config.toml
num_hidden_layers = 10
num_key_value_heads = 2
head_dim = 64
bias = "all"
tie_word_embeddings = true
parallel_block = false
init = "normal"
init_std_up = 0.0253
init_std_down = 0.00566
optimizer = "muon_variant"
learning_rate = 0.00672
lr_mult_o = 4.0
decay_fraction = 0.794
decay_shape = "pow"
doc_mask = true
Each number is 500 + 25 x the weight over its row's rms, rounded and kept within 0 to 999. Layers, rows and columns count from 0. Numbers have three digits each. The size before them is the row's rms in percent of the matrix's.

# layer 3 attention key, 128x160, rms 0.0605, rows 24-63, columns 0-159
099:526487475442506482502502559469521535506451473478473495504555471535490489519478454526525466533477501491510514520475490499472515504496503530531499530518516485506479484513489508482506496467490488479504544514520492502498520492473471502488536518502522501515479499507517545465519517493509524470480491506561483538477492543484517474500484476538484472539487474528490450528542476491447542502517499499517466491460516474447503532475483536530541528475521448484482484540499490487506545495485517
091:535460508478502493511507499470526477487476457421510460488541492496510510534498543501524466494492506506507492484490467518456491522506475541485532477519548534502503511500500482464516540451524506470498559501490475500519496505462482518483507491526478441500524532488474514507533498519544476511528513473538486538487488521521543493470519526503490488469495466519530529461528530493502479504486510513504495494473493466456492487511499563490507538498504494475520459540494505466465545477489479
094:456529508576482507471522439504475532521493499516486557452478515491539483493549469493488489487561469520495514486478507479495519513515485501521474482497510476532485504506480511544500500477484475456499475482512509517515500504452479508500483479475506537477479543503472521495538475523498544444513511472473505500520494495502466536514500527469553531491487484548512468490457528476465486532488482502502460470473493513479475485543491495478513490516552496515488502540492496524467506521495518
091:504467479489480495510472479544510475493506504510455554484470554505445478547532500521504507550481524523492527519476513540552497501543513499458530551451494508512475462478514532460492481494531522497530469522512478541491493477494544477492473511482514453458502489496500515497489512506486463520562509494519489510493467509488497485508502470521507505503508511499474547519490526490539491558465501485524504510491494500516493504475513510493512460521474512557488500528489519464510508474439519
097:510514510483511472459496471488515480503507434550488518501544477524480483544535464486501502459533507467471498497510487496523488481451519481537480499503466474480472494483474500533492548496501454469493511520462547489499486472510507482480479531514495490498504444496487471495471512523497494554536507484459489508497476457496501456505499535484513530548479474507499481545540489481495488551484479525468500513521479515519541489486473480543531525535505464491470556499511538509530505484508499
091:519479495521466476503495525488498503493482464538502513515537450519481513511475493487516449524463493488511481488500468522521530506479446462471494509489481499482472464459507514493528506488528499483510538532522466512442501492507468506493508501553492529466519518502530464494506505519485470481509503509486485510472519477519498503473538454527534497505500462532486552537516515473513458580529523534488497538490485467463496526518492525502453546518482508537481525526503527496507541473494541
101:513546502525499519551486502472496477463528470487503477454476536501481478519462533507484521495499480500493484466555518497542506477480507523485517496542460524494545488475510527512511504532456523490504508524476509482480527515485494509512455489500466491519514514492525553485556475473462538497509491502477476486467514512480484501476517490534471483503496498485505518493499459445541461491502535479474526500499532466494489498515563503521450505514528500529500473499478460496471555507459553
102:480489513470526487551498498472490479509519484480505504476515534502521467474473511479516516514457485461521494491537495448492501505472544495459537535544488497517478521493500543480526495520487489548479500514504498485491504503491510457516445513503513516522485520524461530508538494513525478489491516492488518468502496551466458466481499476514489515506506482460528498480480536504534503446550512512507544542478486520514568469496489483456488479527506507526474508464469511479523506510538569
115:515484506480445502485517498501484526480544517498478537492522505500490456502466459486488495528514529483484515495502509487487451536485503479511442520491510506502536508569454445543493524484509484501527526497499459475485523522497491498477531485468542524492485490524471513488478532489517490528482510542535511464493510504464466554442474489439520513514470491474509508543445516486523527516553492462531509486529504483485484516479492508490512459477514544487529507530500517509495473493494488
096:461497453503554453499486496478535540484543493510483498442476493483479473453496519488475513502461476466478471493469496518526529472539504472507496556500507490466536516499510526482519431487500515523500455495522469489543523550460466458480495531508522507480460485486491502518473525505531503509508549515515479495483486514521480500514475575507495481497503489523502503479495534549460470515507549527492514506472516496482505505536501509519505505529540470497496481504503499535498482482495523
123:478522537529460491507498504510445450495498504471498475474522526468516480511495488510531538501547512483499533520539551506469479521451505494508483476534533500541483517531450522514511537521459467518515454482497457510489538542518515499523474514494526484495490526527454512490541509482476524485511494510495527452507519496477503563483514455535504488503472500504458504520443468503489506492537475479498532497505474495480521460512533487463524477481490485489504493527505473517531473517537503
105:501517461495494479513491467517504454520559499494493533473502488461452500450542522494505488508532510519531525505493500469534507508469509492416511472533480482530517515513519515479519454478495492506551508479474500504514532524490491482518486527493506456495486472465498532540526498507459486479504501496484476567488510512486521499486504499491475497507512486489528523511434510515488496505497516563506517478488508529494569485471485488473486491511524469509490462470479531484474537499523562
105:500495499469489497546538503484454498480494504537515512500485503499500466559488509536491481490477484470453478530547498498534486505477495482477451495453449495493504525533486491539477499510513473493478507478499517475478509535477500502477472521517518486480501517511473526512479501492506566524476507476514589492476510470468493515465448501506490499475456521467460510508525482543506465474536520525486529512509474522501536483535500520483529476489498512470493463550485528521475548480497505
099:525498506495474498494486471519538488495468504532481503520484517518462528503501523499511493524513492525420519512521538470529509466455482509520431487462443506436502514550519523503464523500501512472482506455501480502502440468525473479534492495453530507534515493486499540520504477485520532517493493502523510525517494509562524501492492511547498520522505452521513467502511494472481507527475500477500517517458463465491520550509508485482504463506506506527495497553488497529525516521482494
121:507532479503485514501487467482506512514516516519510536533510487508515538475550542519521473515461511504497481480467532507493535462505493507522506505522480514509496489504482525477493461449469500485508534512470504532535530485461464519456515518494509497495523499493513522482532500501516474491495501508526438520507492483430476462493517512494417508514543453532464468524454494450529452527496523514510490507459495494514465530484509490543494525504503475507507488518470490534518474466458530
094:515505505488492505515487504506445550511519534485482517509493479478500508462473503492475527481488465514480482496498511497519477528476506468479562502517476531477485507556482512527476490523497492521519511513549533510505494459501479519506494499495514494527476504443486469515568512497499498536499493503496487475550440493497496551498469503521527540443505513510510549534530499485506457482507465544482482514514496498510517457512519561508496458481505510548467519476505459497496447547509504
112:498522479490463475488534510515476492514498517511505492503524500441435490486476494487526554536494522500538491494533494506512495531447487473499518513461496466543472526519491546496513474518506503492562458484465489480451482504500493465551464480465488512497512506539538513488532472498493522507517481496477538531508484506484492529460511479521528484484487490511501562495454477474481512477498498511534535493499481517475507497527498495453505497505549476499456501522539470569502507488483521
097:509519474494459524557489481482483481527512493506502491514473468492491496469472481452506511530530510455477466509465537446521470538513527464493515488501511537536482506490479527490506532460506506492506466500515514512479512491513501504490480490471490478475495472537515495539495532505534478547502501463501486445546521520492502528565504428484528516457509479513522496495526529489501538494505475516522502536521502463522441448504530479514504515529466525497503522482473517468524528490516479
110:493519475493496486465495514484500567505518512519473495554489471493479518512554558514532464518496511479485462498494527502495470491490485479505477528445462490503545508514502483547450500516526513457514501505489499484490473522510483533529540482515511497537519543474532512508484497480504517517516497544492512479494529483503519530459483530464525482455485492492464502493535528476494519511496466477509533473448522489484480535518454545524468501475546536515518477522480487531480472513499455
099:492489485502503499482499484505513486519507497517499460502527515535510487525521504499465535484523517479463517490515452560521506420541500488484545531509469573487470462449470556438506497499486488479496494517533529489486547485516488479497474482502485480522510476500520541501490530500471478503520557520522460496533485558487524468537494513489496473508510511497491484530546528505504501523474509511528520473491531507486490487503502475543454484505500499501520517442505468491517502479492486
101:474463455510477484457481512509462463474491473481516519456515519485511489544499514489505476472506505495488491498483530499507560485467501536478499541502477478516545497519529469537446493537490560479512442517518473524510504564474464517519468506448497464509527536496499500506496531512519493470539479450491486508488493516528523496499517524494479484494499468538492506472503524510469524495541523500526477507507463474516536507480481517537545467492538483489514501525534545486501493485478509
106:501507521500523514529454510451512513532476487503533457507487502536477519488486524521520456532503471445465486503440499490530548465509497490509511555514531463498553469469516518500477477501479505458447481504485494519513480505516506545510524505565498488533499514505530482494498479504501533490518520495490460478483510496463451481556513481496504479476525483498495496486535508512521505479475491512474509532446522515507504504526519492495514511509452533516489503488471523472532484551480558
100:480501498512499486478461499454536529567493545492507512485494529517489511535519483467488467498498504499498486501518528473496516461487515476478507539508485501516463437424522508454454500469496505501488465491503447520497485478537486512483537491523520489518519486443507491480505514559530496517512485452497472502500495479506476481537484535491454532511491481525498485458495505499539507510440517530496473485488518501545477506468531508517507547515521505545478479509468522488522468511515515
114:513547514508467457470518527510460472517513526476532500469515527519478480512535519506468457519482531532514512531520513537491493513465452466474458512451477500527512493514464461504485476489512487480515507438447495486538557517483508498488513489509494509521472478523514531478517484491512493508521467497529531490489503520535491533500438508475501547531498527490495512511494472522500509516478497558491535478494487498485521563473532501512479470500548506468482455519494537527517492481483491
116:509478451512528516549495499516558548523510454506502512503504486557522495509470501494488469445470483456445490476466515483482519477472493507533545499523520517490504490471497509491475555458466522486472536514494514490502522497501485524495532475501493479500546464472513510516534527495538511505526538455546498510473492485479439484502511511458456516478493518487548507499525485468528462539487537526492481494486531533491488534491500499517507493491506506500497505508481449465483508534489503
106:482508494520507497560553459518508478514516494500498493521471510507522493539478489484492481521468493452516491512469530468542504520544498483501575520519498515485472511467515513500515442535500493520501492508480515508524464449512513503473480541496463483503460536518499490486521501503503501571504508516509526509522517493495522511447508444491514515459514543501507486493503476484532509458480520450472525522489508476498497503494504482515563487460450492512465522472486475478510447497528515
087:484539528477500471499485506547426491460480493512492502509523543507477490500519513491526497516487487503511469545568487524466469498505498483493500479493487490517493510463465530476497493511467501520543536487497484523493509494464523523491467493506539486502511511476543496513519465470514456512451492474527512502530464481508529496481480517515492552491559472508429539496484452512514528489426531507477518465515458502471542483514506502488502496526506464503498532492504516502471536510502513
100:494523472510506470508500464495478517465500508493498509512458462490493497507482510528534490521519525486518509507466454471516506514470489461510503482517513480528525525503477523551528467458497515481461540486520517488498495493469505503488452495523474529542506510515489509534550495530533480510522469465508461542487494513505518448443546514468495505496520518506497499520504494504446501519551476514551471478517460484482539478465530495483560481497496425514490523521474521495523467490476506
100:490496499535488512502491468464518509494515514497476522517511463493501477443540557530555496466498516512550483489516487509456496481512494493475532467509509527509491508483490512486501492513501492456532495506493489507476458461494500493482504501510514506491542545523513485468489507486522480468478529541459481523522513515516527529479511547514553482517485507510514477523486522518475460536463485485512536486456501508478472506503441513444450490484510506475493503504527409498506489530545467
096:505519537484501496555486505508490475487497501482520464459472525505474466467498567478487486504480469477467493513499500498531511468512524525450528516544544463510483493545508511491519497488492487544517470494464455501489495517512527553492451539516510507513464536492449497480493445492493479543480538514491509516509525515514454497488515466523514507539509519507506521494485518517511489496440519485464535527485524484515521510497516501484519533510515547541482475496486522459476516493478557
100:480479492490484512557505488459464482507507505496513507491504531497547487536507483516517502487514465461555511460514513464539531514535497509504551483512534543503475469458521500483514482516499475495491478515534548532553482471501526455497493524490508475484502544528464527503511506505496538510503498504502477494501498502462489470514504498534490511451505507517530490509507513523514432491530517445465478503512472507533490444468542485489530520445502483491526498514491490468526472526465545
108:495471494505501488444511539523507543469511511477463546498527459473476519499475484529485489528465488550447502492500481513500481497516466521499472504511523473532496500527517479475444524505516510473474535490534471520483514510494495517531538495474528520501438433479521520485471505534519514502490488467523521516500453498523551544497489509497513510490485527465493494494544482464470511492519486513507512531486502466473523503503482532524574495531523471501513512517565491519496492517527508
105:472478501535503563526479481477454524509466502480527509520495490498517513495521517488520472497480510508542557533482495485464503479485489510539515485524533530536493513471497493486521506508483511498505538502513552524528458492500513480521494519474530464516501504485516518472510460549510508491534440523490517464491521509511460491477479518494507525428494470484532502489521493533518463470499478489508480483496466471576509468483514514499510525484519519466468536505476532490558498525464543
086:499483537517512511530501427466494453555477509483501469471495531505514518498488463468500469514555491492521524531477511512471474494491506498524536517499516464471530490535512510510533515496498483499497523493483494505501511518508499502485484541515513532477559482567505484514533484437490477501535531478513473512478461486539472526489511457450494470497503491510505526515490459541543536511458489504512462505504502494525492470491511477468547510503454549501477501524522512469508471498514481
108:479533466502479480488503529456535540513537500559540507523525500509529524508487467480511471490461490498497503491508533471470494472482434501495492435498523472497472512496503481484518519480484487478504532498498488483534535505541443506496539453508517510483496477537504476500550502530501478477464476510461518482518475479486506500510491522497544507492463526504513453539512512457482491521512480555470517556465541506464492527515512526463469518509501501511471513484543502535502519498506486
106:509506490484492504549521482483558512501504507486515493530484486495505492476465525530507482481475501543539513524484503507489491445486513507478496517494473489485514502519513501456496477486505529523508546522494532514443504457544496531472548500507533498545556483489541476508510502494496465483460475508486468510501452467501460453498531500485450508527548521465476474498464517497550491504469505564495453515509537504518504513483477507474517532475456496522475503516512465487538523483495516
088:534485508481490521536537469451479446482501486488479477455522520477505494454505463532529504497498516501539541511544509457538503496482530531498529473528454487516483507527500506469494529513493492519501514459517503529524515513506496463529455525477523514502529485470508492513457506479519548529548465503494492521494524506538513508483492478529491514477553485477512490507505442530467517472521491450516484487494497477495553470499480530487505493540489521503486521461457555472481512516494475
101:513542499511501457507507516523491518519468492532483541517469519533450490542509513512508467475500523485484489531514538519505522505501504533513477468473462467510488480570512482512471494449486522483461482450484478503508481478450466526517512486513443496518483529491466502494494484501484526513485503463457533474497487502497512529532490513527499550520496511518505509504495450529476520512513511482476515474465520456459552524519484539489546503501523452545484506524462484535514480511501526
125:532500488500492476505462505502507492536467551454540468480535472540506516498499481501501464524504477514516482546514520511484464468491477539520507471491470480449518520515502459519482513506499522476540530457451543525517482516495472542515518546535486516506531485466516521470493474519505478511545525498489485528532444475495533479500474524465507503502512471522502486487479492523479517521445499534450510489496511495467517529501481530496527482485484480489457455475535540527502480524512484
116:508525511484489519546525498479511487457487462529498482499525474489477514471523554495490483537535476507529474479482480463543508521508505478509530499529519554471491489506526552488500475488517505517472492467499496535474455492544492506507469528484486495504515536499494549504498510532491506489499519477464476521526552519517523471493531452472488474494559462481495544490479501485492487528454468539493490503491458468459532482455497489540515512497514491532537486491510470481504447478508536
# layer 3 attention query, 128x160, rms 0.0563, rows 25-63, columns 0-159
103:517497483486493469517480520500520525534490507554510502515430491483471523492479549476448551498458489435472499490515537486499509489500520499522461474508495496447493495486477497514468489520564494474523484522480508496477494497533505463498509518483500554547505482492484509489508489510526459533445519508534515430526523479480466463489486473494526472494496500467506490498538538492533521492484525530500499517489479499526507534498532499508481448489492504470525546505505462518513489500529478
096:540527518485469466471486530508484522463498501480507500497503472533507478481457486522494476461489523537505519474524523537485503479532460522500482531521488509514496463529516467501472493500528523504522514492506518519494508503498496528525525452499474474519481451510554484507494493505526445529528462529478443488490490501506500462513496459513469476507458526469526489495492479492477476529518547533494454542503484519538520527486493493475576463502520520482519535463535526463474503521466500
091:481527459516467475498491490468479493497480536530465535526557455492515521464528473486507490482472482519499527530537476456495501556521535514511473479488480528478538493514465490496454471495449503556510467506478523506518520485464503485505471487530490512520499508493488474467489490504501531469471449520511537479462544513549517508500499504522487479533517497513528490534511510525511512478551506511515502473478531478509519544499526511507494516500522482456528508456482518501496444494554485
113:505456472507527511473508490510505519486472505492529531511486499519537532470528452499520479525456470498526471450489494486494487512511521511503496512498456513531482475478533520481548514489519510494497552487502528484492505506499501527498536495514499547467483498583520480506525497452506484474515459454505486525494523536483539498544524487478460476502543478501483446473456488464514459485477537486510487548492538528539480502480497491499486525485499482524508511474530494512537503505456453
090:526535512531506511532464495504517502493482473479520503508513508529535482503509537541481514478526457507478544497522483483482497507494570501466529512500475509541514484546488481492490466523494534504466496548495508459513504509532491431469498484461493516515474483494477473518504519457513514550490469487499517483514486525458505461509479482496519457488519506481510430472507524506513517450527523461496493502448510500519518472464482479549507490544477517479539493517518477473506476517457479
097:520467542494500508456535522505517534544502520492499490484530454490483511452467461527467551493521499474469477473502484458513500516487483483521467484517484481509493512485484486488525503489519486517470435534509456498481512493506476457487501577460488508532508532492484485511445549487502540514496489487508493481556471468512502537488496464494498487476498476511544515491514536554506506508492492501500529499525481464451498530531519520478536456518462491481510516524494499507525522500528516
111:484498518519467489510535513525498522481501491498499501510554508496496495525471492490497520514499541514544503505518495497459483542457495494460467532483521480492504527538495510512476549497531511481533519486483489489512500528448478464474518547523532473504486538528489521461528503432489508501480536509491502479496468491516539560486441468510519498529508508544484512535496439533496511465499472478537521485494514516490474496533453484477513442468522489462485494494499482537467507490520467
108:518531506524459464500484528473497500528482532453535498451536486513493508550514535521549459489503494522513511509516497528485527525478471477481497468495523487485513466483498482497494468500485497481506529456483468490522486492489464488527524504551522482529499499490546493493543488514482492473541499487508468520494443480576516481494470540521494491527493478444488464508524503539526470501465545516468501488469500543508534509504513508497506546499505472460484460502485502515529473542491516
094:519517519499464534521505523519527499482493505496505491515499495500521503515460494509474527489482507589526514495469439517507548515499498487511543505514475481499475496482488486496498546497459513538482539492521530526480445474492492514516484522517508502503556514468512499459507526491514526456505526507492482462480502485509526497506522445531501511481454511536480472448517472471497490538529456533527488513477483506518498540536502468501503486493465518502540489461461438490496488473545482
119:521504488504509477474504515511502511529485496512498515491517519522475488520522494515497460483455503507474475519508519512534555495466433474477479507494482485479466489546512472492474502479489494457528495497465490462533478452525475532493525507497485492528496484488512534487493450506498477533492457504467502526478470516519529525502440578475495512505498507504506494480504524509507496522473508509442510519486475467489521565500464519517560507539516503507444519500500575512512513509497533
094:491530518437496461472489516487522534508479555509496519499536495494546502556489496516507448490452493494478496511511496480504486509494489543501491550475475506483453509495510494545486533477534487527518501484511474474446483472512442516467528484507492511521494501482514506500485518501517506451501510479496539479454517500475526486507506506473542459484475562527496458535492485469508491521551470491547506512524537479492492475495496486507488518462492522527558471493522520518491501484476457
100:523509462498525458486512524541520529489528506469522506503555474508518499490497493509499485462472459515486517535474459555459478475472528496502448512523468508492523466462487504474491504485474509476483552525499489529565476468507480512504539516514520474515530500503506467508529544516525491446519459471535483516521509519545517504531472510515491462505533468497480454518511485490500495543493479514499462491434494512453491538499500501512482508501483475517495462505515485525535474476490509
113:491482507470514481491459468523500491503507513470476467535546483522498518514532519499530508472541485445549477535516470498503471520504500513491503520485486521492509481470487513472506481502461495535502475575537492543475493486488466521463489450511468460506528471531514475538473486523503535466510461507522460515485507513461544473549504516508468491516521459508474486455509506527528494462468492527533524509524517513502450523505497511517489498497520518524494530485459509477512506496442518
124:522492525476489496490477493521500490509513506460492464541481499498540561478475506520517489462484501488524506497508431503509479553513493487488515485493528493494532524489527467495529461485501504555490486536560466495505498500523480479521506501508500490548508471481517473553468464510498499519469511497511531473518509529524498489479542482536554471489479530480504478471481479504504532535534485466490507532548483497529486463495489456456554477510490508492509508454493495438507462514527487
096:510458520534484496557550481499539474491500451505519484463489524455473501510512508444538482483507515500504541510536476508541504475505468518511487532522518484495514493510516466457492519505530522458490506532548492468491498511498483539474531521505487505498518522565500507458489512485503487422514566513486491500473507462482519511483522531515509469519471509474547514541501487500478499552519508500471507490513468496504493486510498512511454503530475487492547465506489492494480547490489528
100:513510526551523505449488473477509521492511533523487504507493493498512524530547560515505454486519504550471513521518519474509509483471475506497497476451457450512506489538518471518514508481489461503510510495494474521519489542487467536513532504496481450508507495507478506526510544496500481515457493515525489517479456484538538514489477532478494521489475504527513473446566507531477492535477477482520495527464486476462463503483475478520519499474503501478519453570509516479482478481508515
107:502493511488475481491493503473474463472500511430508500479488539458452478511540554491484534511519485509519500540528488524520476524432485517496445497517497481524528506545483490546504478547473495520538486475493506459496487508464513512504486477486517516534472530517475510520521482512486482478475520517528525486545535514506508543509424507466495532512510537484511488509472511495504508462539505506473534509483454506500544478466493535455472510506502494520490470515503503507484509514491545
113:508498517558512505508476473497547486517494483480506460480506511483510534490466530524491482428506448509510529501502474480514484470487512488489539507528510483488497489462538539481524490533483465497491482523536509511533446465551509489485478523505503518515529481501535489515506578536530512482510477515528470566505473489539515473516472487514483474539488473477513494548515509506488484502483501496492479492465490483497512453486514470493489535471467508509482504482485473469501538500447547
103:500477514526456562503502518509473507517527537455510507496487510491473496514482433472520559507487485487522528458467520485480521530520499542487485478489526466558544513487481495529498501497518490531520489508508524478470509526477516463522499520478508521503454516500481509513501502488501508473489480520475495510487532509456511537468544454550506527492539500484540485467480498493449521462539505500516493511523476517526534500508506499503549464481506422508487480485516471476468496500525480
105:521481551512548482517497493539544505500503474490458474479470455476546522499497501545479492485496490489458496470475516506521501520464491515491500528487541524489508491485476542524488529540545497481463519499504535523481519472506544507470534470536526523492515469508529475465480464519520500499468512519471495477497488512563491510487515473464471468467498505518505457520509535442541476487478475548484488498505552506530503516502503533498498517524511513509476474466516483510498481523479441
105:510463506463488544513518463525530468496535482462495463532508520500480520444493438511466546469528488522533513516511485492513484508483506451498553499541523548499510506526514487489526480548493509511504464522494485485499473490521511459521472521498523492469502517528493478499499558472497487484495508522481498569513492548489515492473514512519475475473518498530467532517493516510493473476533487456530530481512504484524498470476475515486479479464474484473486544455497475514521532467514464
099:520493517488506536516518454532516497467450448490506516553455477512516511478481489515467498503437484519493483462502455501521495501552502488547508475546544534488497499491506489495526500539524503495479525515531547512471491473512543495484522519542489569522506512516492486505486491458461492503489491540533502511493490500463461492507547492502467455487535504474499501531543501491490480462526498486465503535493484501514492477480465475491481510513442499500504523448484485481504531491526502
125:496507450494499507503475525500543515539512517496474535531507447540481554507519518522510455471474482502472512486462490488484493431526499511533471468490472484483542476468533474496458479461482529508514531510503496520498494470499448492522531491513494505547534464472540496497502520513480490480510523490486491560501494447477501456506521537490502499544552511524504489480558487486511490530463527505480480518468509481527478526512473511521513497488491487514478479474494473468488498525535493
109:499458518461482568505538529481482482496514505487514492549483474477519513491495488483470563487462513485519504480501500480508491531508540471521487481520555510489500505464500473481508489516545464543464479556527494501498504499499526479484494542481523506510502525510529483495520497468487457463451501500545471491530502492462521480493510474564472471491509476511520495507494505526523482474497525484523483543504494483503465462501501455487501532513486480481526511483430467509531504510558475
100:461466481490465516468490494459511479462484509489501478476498524455494500472512464495544516507543518524460514497546466555508510482518553489518474527481463484525511517502509524491521506537469482513465448495543490472482518492485514491542474521476519467471504511464485536501497501519478489493486509527577536515509496513515490556531483505521456485504490489496492545536492508535483538502537478505521514461534472483472498497497511513468492541498536506489501459552496497537513511507479494
081:463461493537565471558482507490524490513490505521513528498508504521483533494503506492489495482467512487524473527475482505495489470510459528479464480453502504478526502477528492527470517477540507487523518541483553461504534523498482472485568514484429505487510494486497517501471484483509527489480532488496504459470495527517549513492506498469486478536504514500528486524519478486478539498500528531450470525528498465514492506508494509537526541498507479509456486545542549495514505535526474
106:488519529550520436479503509513516474488486481496463510526516496470505535470539509492505479488478515486527508499566493493494502481521512474487491527452474526480452481508505476488526521529499500526529457523515480499452489524500476512511500480508538489460501506507479485502495479519474522494461536494443514463473500512471505491537445504525492534448500518502551490515497509451540506497549464514461499551503505520513502463514483457517490542526516537512460516458473490504497476502485523
104:521513509528455515455504483512497474536477506542499507488471525525484510522448507445503487504497533469524548498533511471466495504479471474505534493487518467532453489517515472530529489498517499561481490502520486470546452517506495441527477460473500480520493466486534514475518466568491483553499508503547502507463523495499516489482479473522496497544468477492521501459500471509480518488491499465520473502509480504541523495471522474556494497496504484487528509470487518499495529477511529
090:506495477493501539500496493469517499540421465571500515501508500541473471485454455514477498475488495525497483488483498529534453505500483476519498501505474499489515519536478477526514529495471530490473501485464503466498508493551488479505518527493455510500514488495476503493498536501513501489529534479495527495467486476512537506497515510534513477444501521506470526504516499532485472520497513540552490437522496475512488522526542538521484498459456491473475524470549489549490529478535476
101:496488538503474461461533522534466502475544511499500492463506532464506529460472440456506519534540523510473503502540502517453514525509524499514479470522491510498511521562436493493497466519519493480493476500491456502481514546501525519516489506514516478504481510546525490472483493494521479497479468527506549519512511498508486559476493494494509487519447506479480538474482499504479512486501476476549526496514511524514494519549503522474477448525499481446487522491525524504493460470529520
109:526470483500536499535516459501509512521507480510533479484490510526511480512509521458502493479490522526485480503507487527521549457520489479520487549481470549493484433476514488478500483527486492493499516524538526508488504489486480533491543479517475484517555523464499513467508517470506470485500506539486480506476478502497457461523566501483494496473493449506553478512530490509536522543470518524466468480479509536545488490493514505522428542505470549516513473501479523490491471507484492
094:513473493480481462516504472542498469479525505480496459491478498536492513492510506486515529510516525507525474511536521419460470525496527501512456491537511543497475497551504459468473459514546502485472467514517491512500489531508504545503516527568490515487470513477501516523502487479464509526465486529485536501503498508510531539508487498482476465524487521501515520545488516480481532513474523475530501519531529518488535492504494483523489447485439512473467554455506536477497493495513520
075:530488469442484454506489530534484519512514542507514507516491477450525481498527510507511509492481506508552513496522505503530516505492466493537542478518509507477490533502499487451474490450520534492517488485456482477535459506467490507506473501483463474484487494516479504523511491542523505497492533486517485496476458533481507504505521503531441460469547538504493495490512530527459514508534544541492517510450493534548476509459478462501507506465552486502507526465507482532511472528465514
103:494497507517538539491511500495474512486450442487502466491485506548477479517536567485488517500500475492510489504493517502489525486550540451505501522502471518493470496484513492473508462506549557467528533519514513498488517495549512507522526537469514525537520526509524505501478516487489481509507518500470487555514493481481494466512486505480501519543522526514511498445500515530458483490442480482511484504474466500555506449499442494533489501492501498506521504502537500477540536454526515
106:499528468489536505498511465460493504450481464539452512510519489471511502495509552509533502494493497476535490503517449522515433539529553506519543519500518508487486521462480511497520493491534513524485494526514469470522484493491517464480470499475495478501497558469489512529463485491452516507516546520497520481474510501484470486489503467499496443509545514464510527529504529520514487496564450457486509484514516505497443455484491464513468478479483491527538494487514501507503499479497504
086:472507510482516474481446554580466541508532541482524476463527524441535518530546517471503520535512473492511504527456507486470498515471459513502470492468489523476489513489499489484528501527496495519519492480488490482450527509508484533445498474483471470505456528519454478487511514489492503488520483498519555483493490473501512510518480512497471460538504458488487495528471539519518545502517508535473528489506513508511496501484513538503476488479511472492517471556512468508520487516484520
102:471469496510532522447499480474561537482466443524462474543547499534502514479507493505487474464469480483465513499513503526514495472533546495552490556496488499458533484514516526496503459471456521480468488544531517515478502489524512485510516495484511485513533501479561490519510488500486466506517477516547446538510500500475520478527498504480511474529495444511486495472511483459522476530505521540499465537481502509498495503466489478522498533509496504543497498527485502531508510515476495
129:487437519489496514537451495494548515506517464517461488519433475495521539519498511495494479497514491476500499456488501544508524438501513536505494522512498504472521520447550492492524473512535506519499510503497526501477483484547473488507508488489498488493549447529524472515487527517517515522462523498520451504493509522504488482499579492515497456498519513497487482472538520486490485506446473529536463487494516503560493514476495494549486512461518508531490489496499474484511507503470476
123:541482483499506492488491479498469495466502536502498528526488517427515509524425485512526483475503542506494511479547482525483469512454505522450533482498495478560489487511479476518472508492483509501513490494513472504480482529496529513475500472484486499466489453543515492550530508485491489536465523510544536460457504496498525537468517507485538503497480497472468471517514492474517492479528510491503518467530530481546490460521507472477483483497496548524482523497523528483474512537443484
# layer 3 attention value, 128x160, rms 0.0905, rows 0-4, columns 0-159
114:516478497528486519457469473488497511498509474498518468517511484504534493516508515494500524556477496506523523526521485492481497463486493526462472483480554524464508489506479500499491506459505503516519482523454539484515467496527449515449511516538535496463449506456563506510460549540492467522520550505523479468495524486526461522531482475486504460514471541499511491488459486486511513485512548447546520513500485493503517518528510490507483531554476504476503474507501478501504517518472465
121:447529508494508503510523528514504508475481514475541499486458486519473489483548527513534514526535490508515491482489487505494503507498501520512515508480496486532487538540539545490518524514477526448529488505470487533509494499533510478474491453526539490469508517467479482484494432547522489523522510514538519464427498504531467501485550459462493491488515528488539494524540488509497495477481560489502512477486488484496488495447462511500438486491482476503507482529470462508512501522497460
107:518495480517469479508470487493487467509532494531478496492479505522478487522453475508543475461520497477502532486494473509500449504560540479519505502502455511490510491505477507513495459513463528492510499521509447474470495480471493505513531537510479481544482490522474539515535538504493520450482489502549499549510514511527454539528502510505520428452487524498466481491460473501532461518481476509525529509506519499513508490528515536448551483530512495540513501473481530522510478489502521
110:461528483493501466485543497509497504500495525489507505483437515543438480514499510546510497480488511538497483490484510507485513508482465514498486527531448492487464517499528499508506538498493506472542509542488501532503503515535522520485490486486521493526469520505470513497534488500527536487529539514548470506474525525486522500506516458492517447496504493463529531477516473507531465518487554503481526493452495490491450466473458523481478491535497462512538453496475466537474449530515466
114:498504485497488508487531507493511497495504509501566525502544492504485523468486447509448513465474461514479498453467521528543531510498539514539483512470458542514497509480497492513476483488437518524512490534487482553475516504486523464481477463504564519495470494492485530507503519501506507523521533482524488491482503503498529531476522470458558462520464505509537539511515508498489531503438495504456525493487458514506492483480496506501497523537491468498516451482487509481489508551467495
# layer 3 attention output (transposed), 128x160, rms 0.392, rows 0-3, columns 0-159
113:497532497498479440503530517485524516516517524512473494473527468487501486490468476460522494482480515506530475485503492474508528519516538479480526522502498514508463490474517490465486518545520453538471512495528438522482540501490524493530493453524499481520528488474473541475485504465493517501513470481501549523464475503481536506489519499539439564470502481535490529514513538482459483517476468512491482498468522467460465489508520513543492535479489504531492540507508533535482542498480507
128:530487489499504531463455495471542481513538486532478504519526495515505502514489459511475479476449497482497474507544502508481498466536486488466520494510486521494504496500490485530479508492443529525474474530520531487500508506480554509488511487510465516464496470517510505537481517463495544499484489482445480506538540521451504510540448525512491533499514512484425483484500509457501514512496463503491516513514487482499502501507508505487543547499539573550477518470504555503494474518481503
113:498511545503495523479514496500508515499487524433526492507475527466522571542521530502483516549488503494498495501490475488497502478452460499489491476498537513493492519479551472492494474529556442548485515469520524495479507533535457489536508507474525529510479539479503493524487490490535469520535544528494480488487485522480520491452505479464509535508495456504520524479532538490497508438514516496453512484540508493501492524485479475540458483498488478473494500496494451498489488499496474
115:555520519527491531470481490457533486512511478508491462480535485496536501500524535525469484519487485447499487516492506500499531507471455498454517475473487525513509511487504510512457482528480527498463477494483482501520522511485525506506500499517492494465504473512514472529466481543509532513486462482470528493493514487521450507459488491475523564499476526527464467481518532472501496454475453531508516500536494490528545533515532491513551509497514572483434520494487548492488511491505499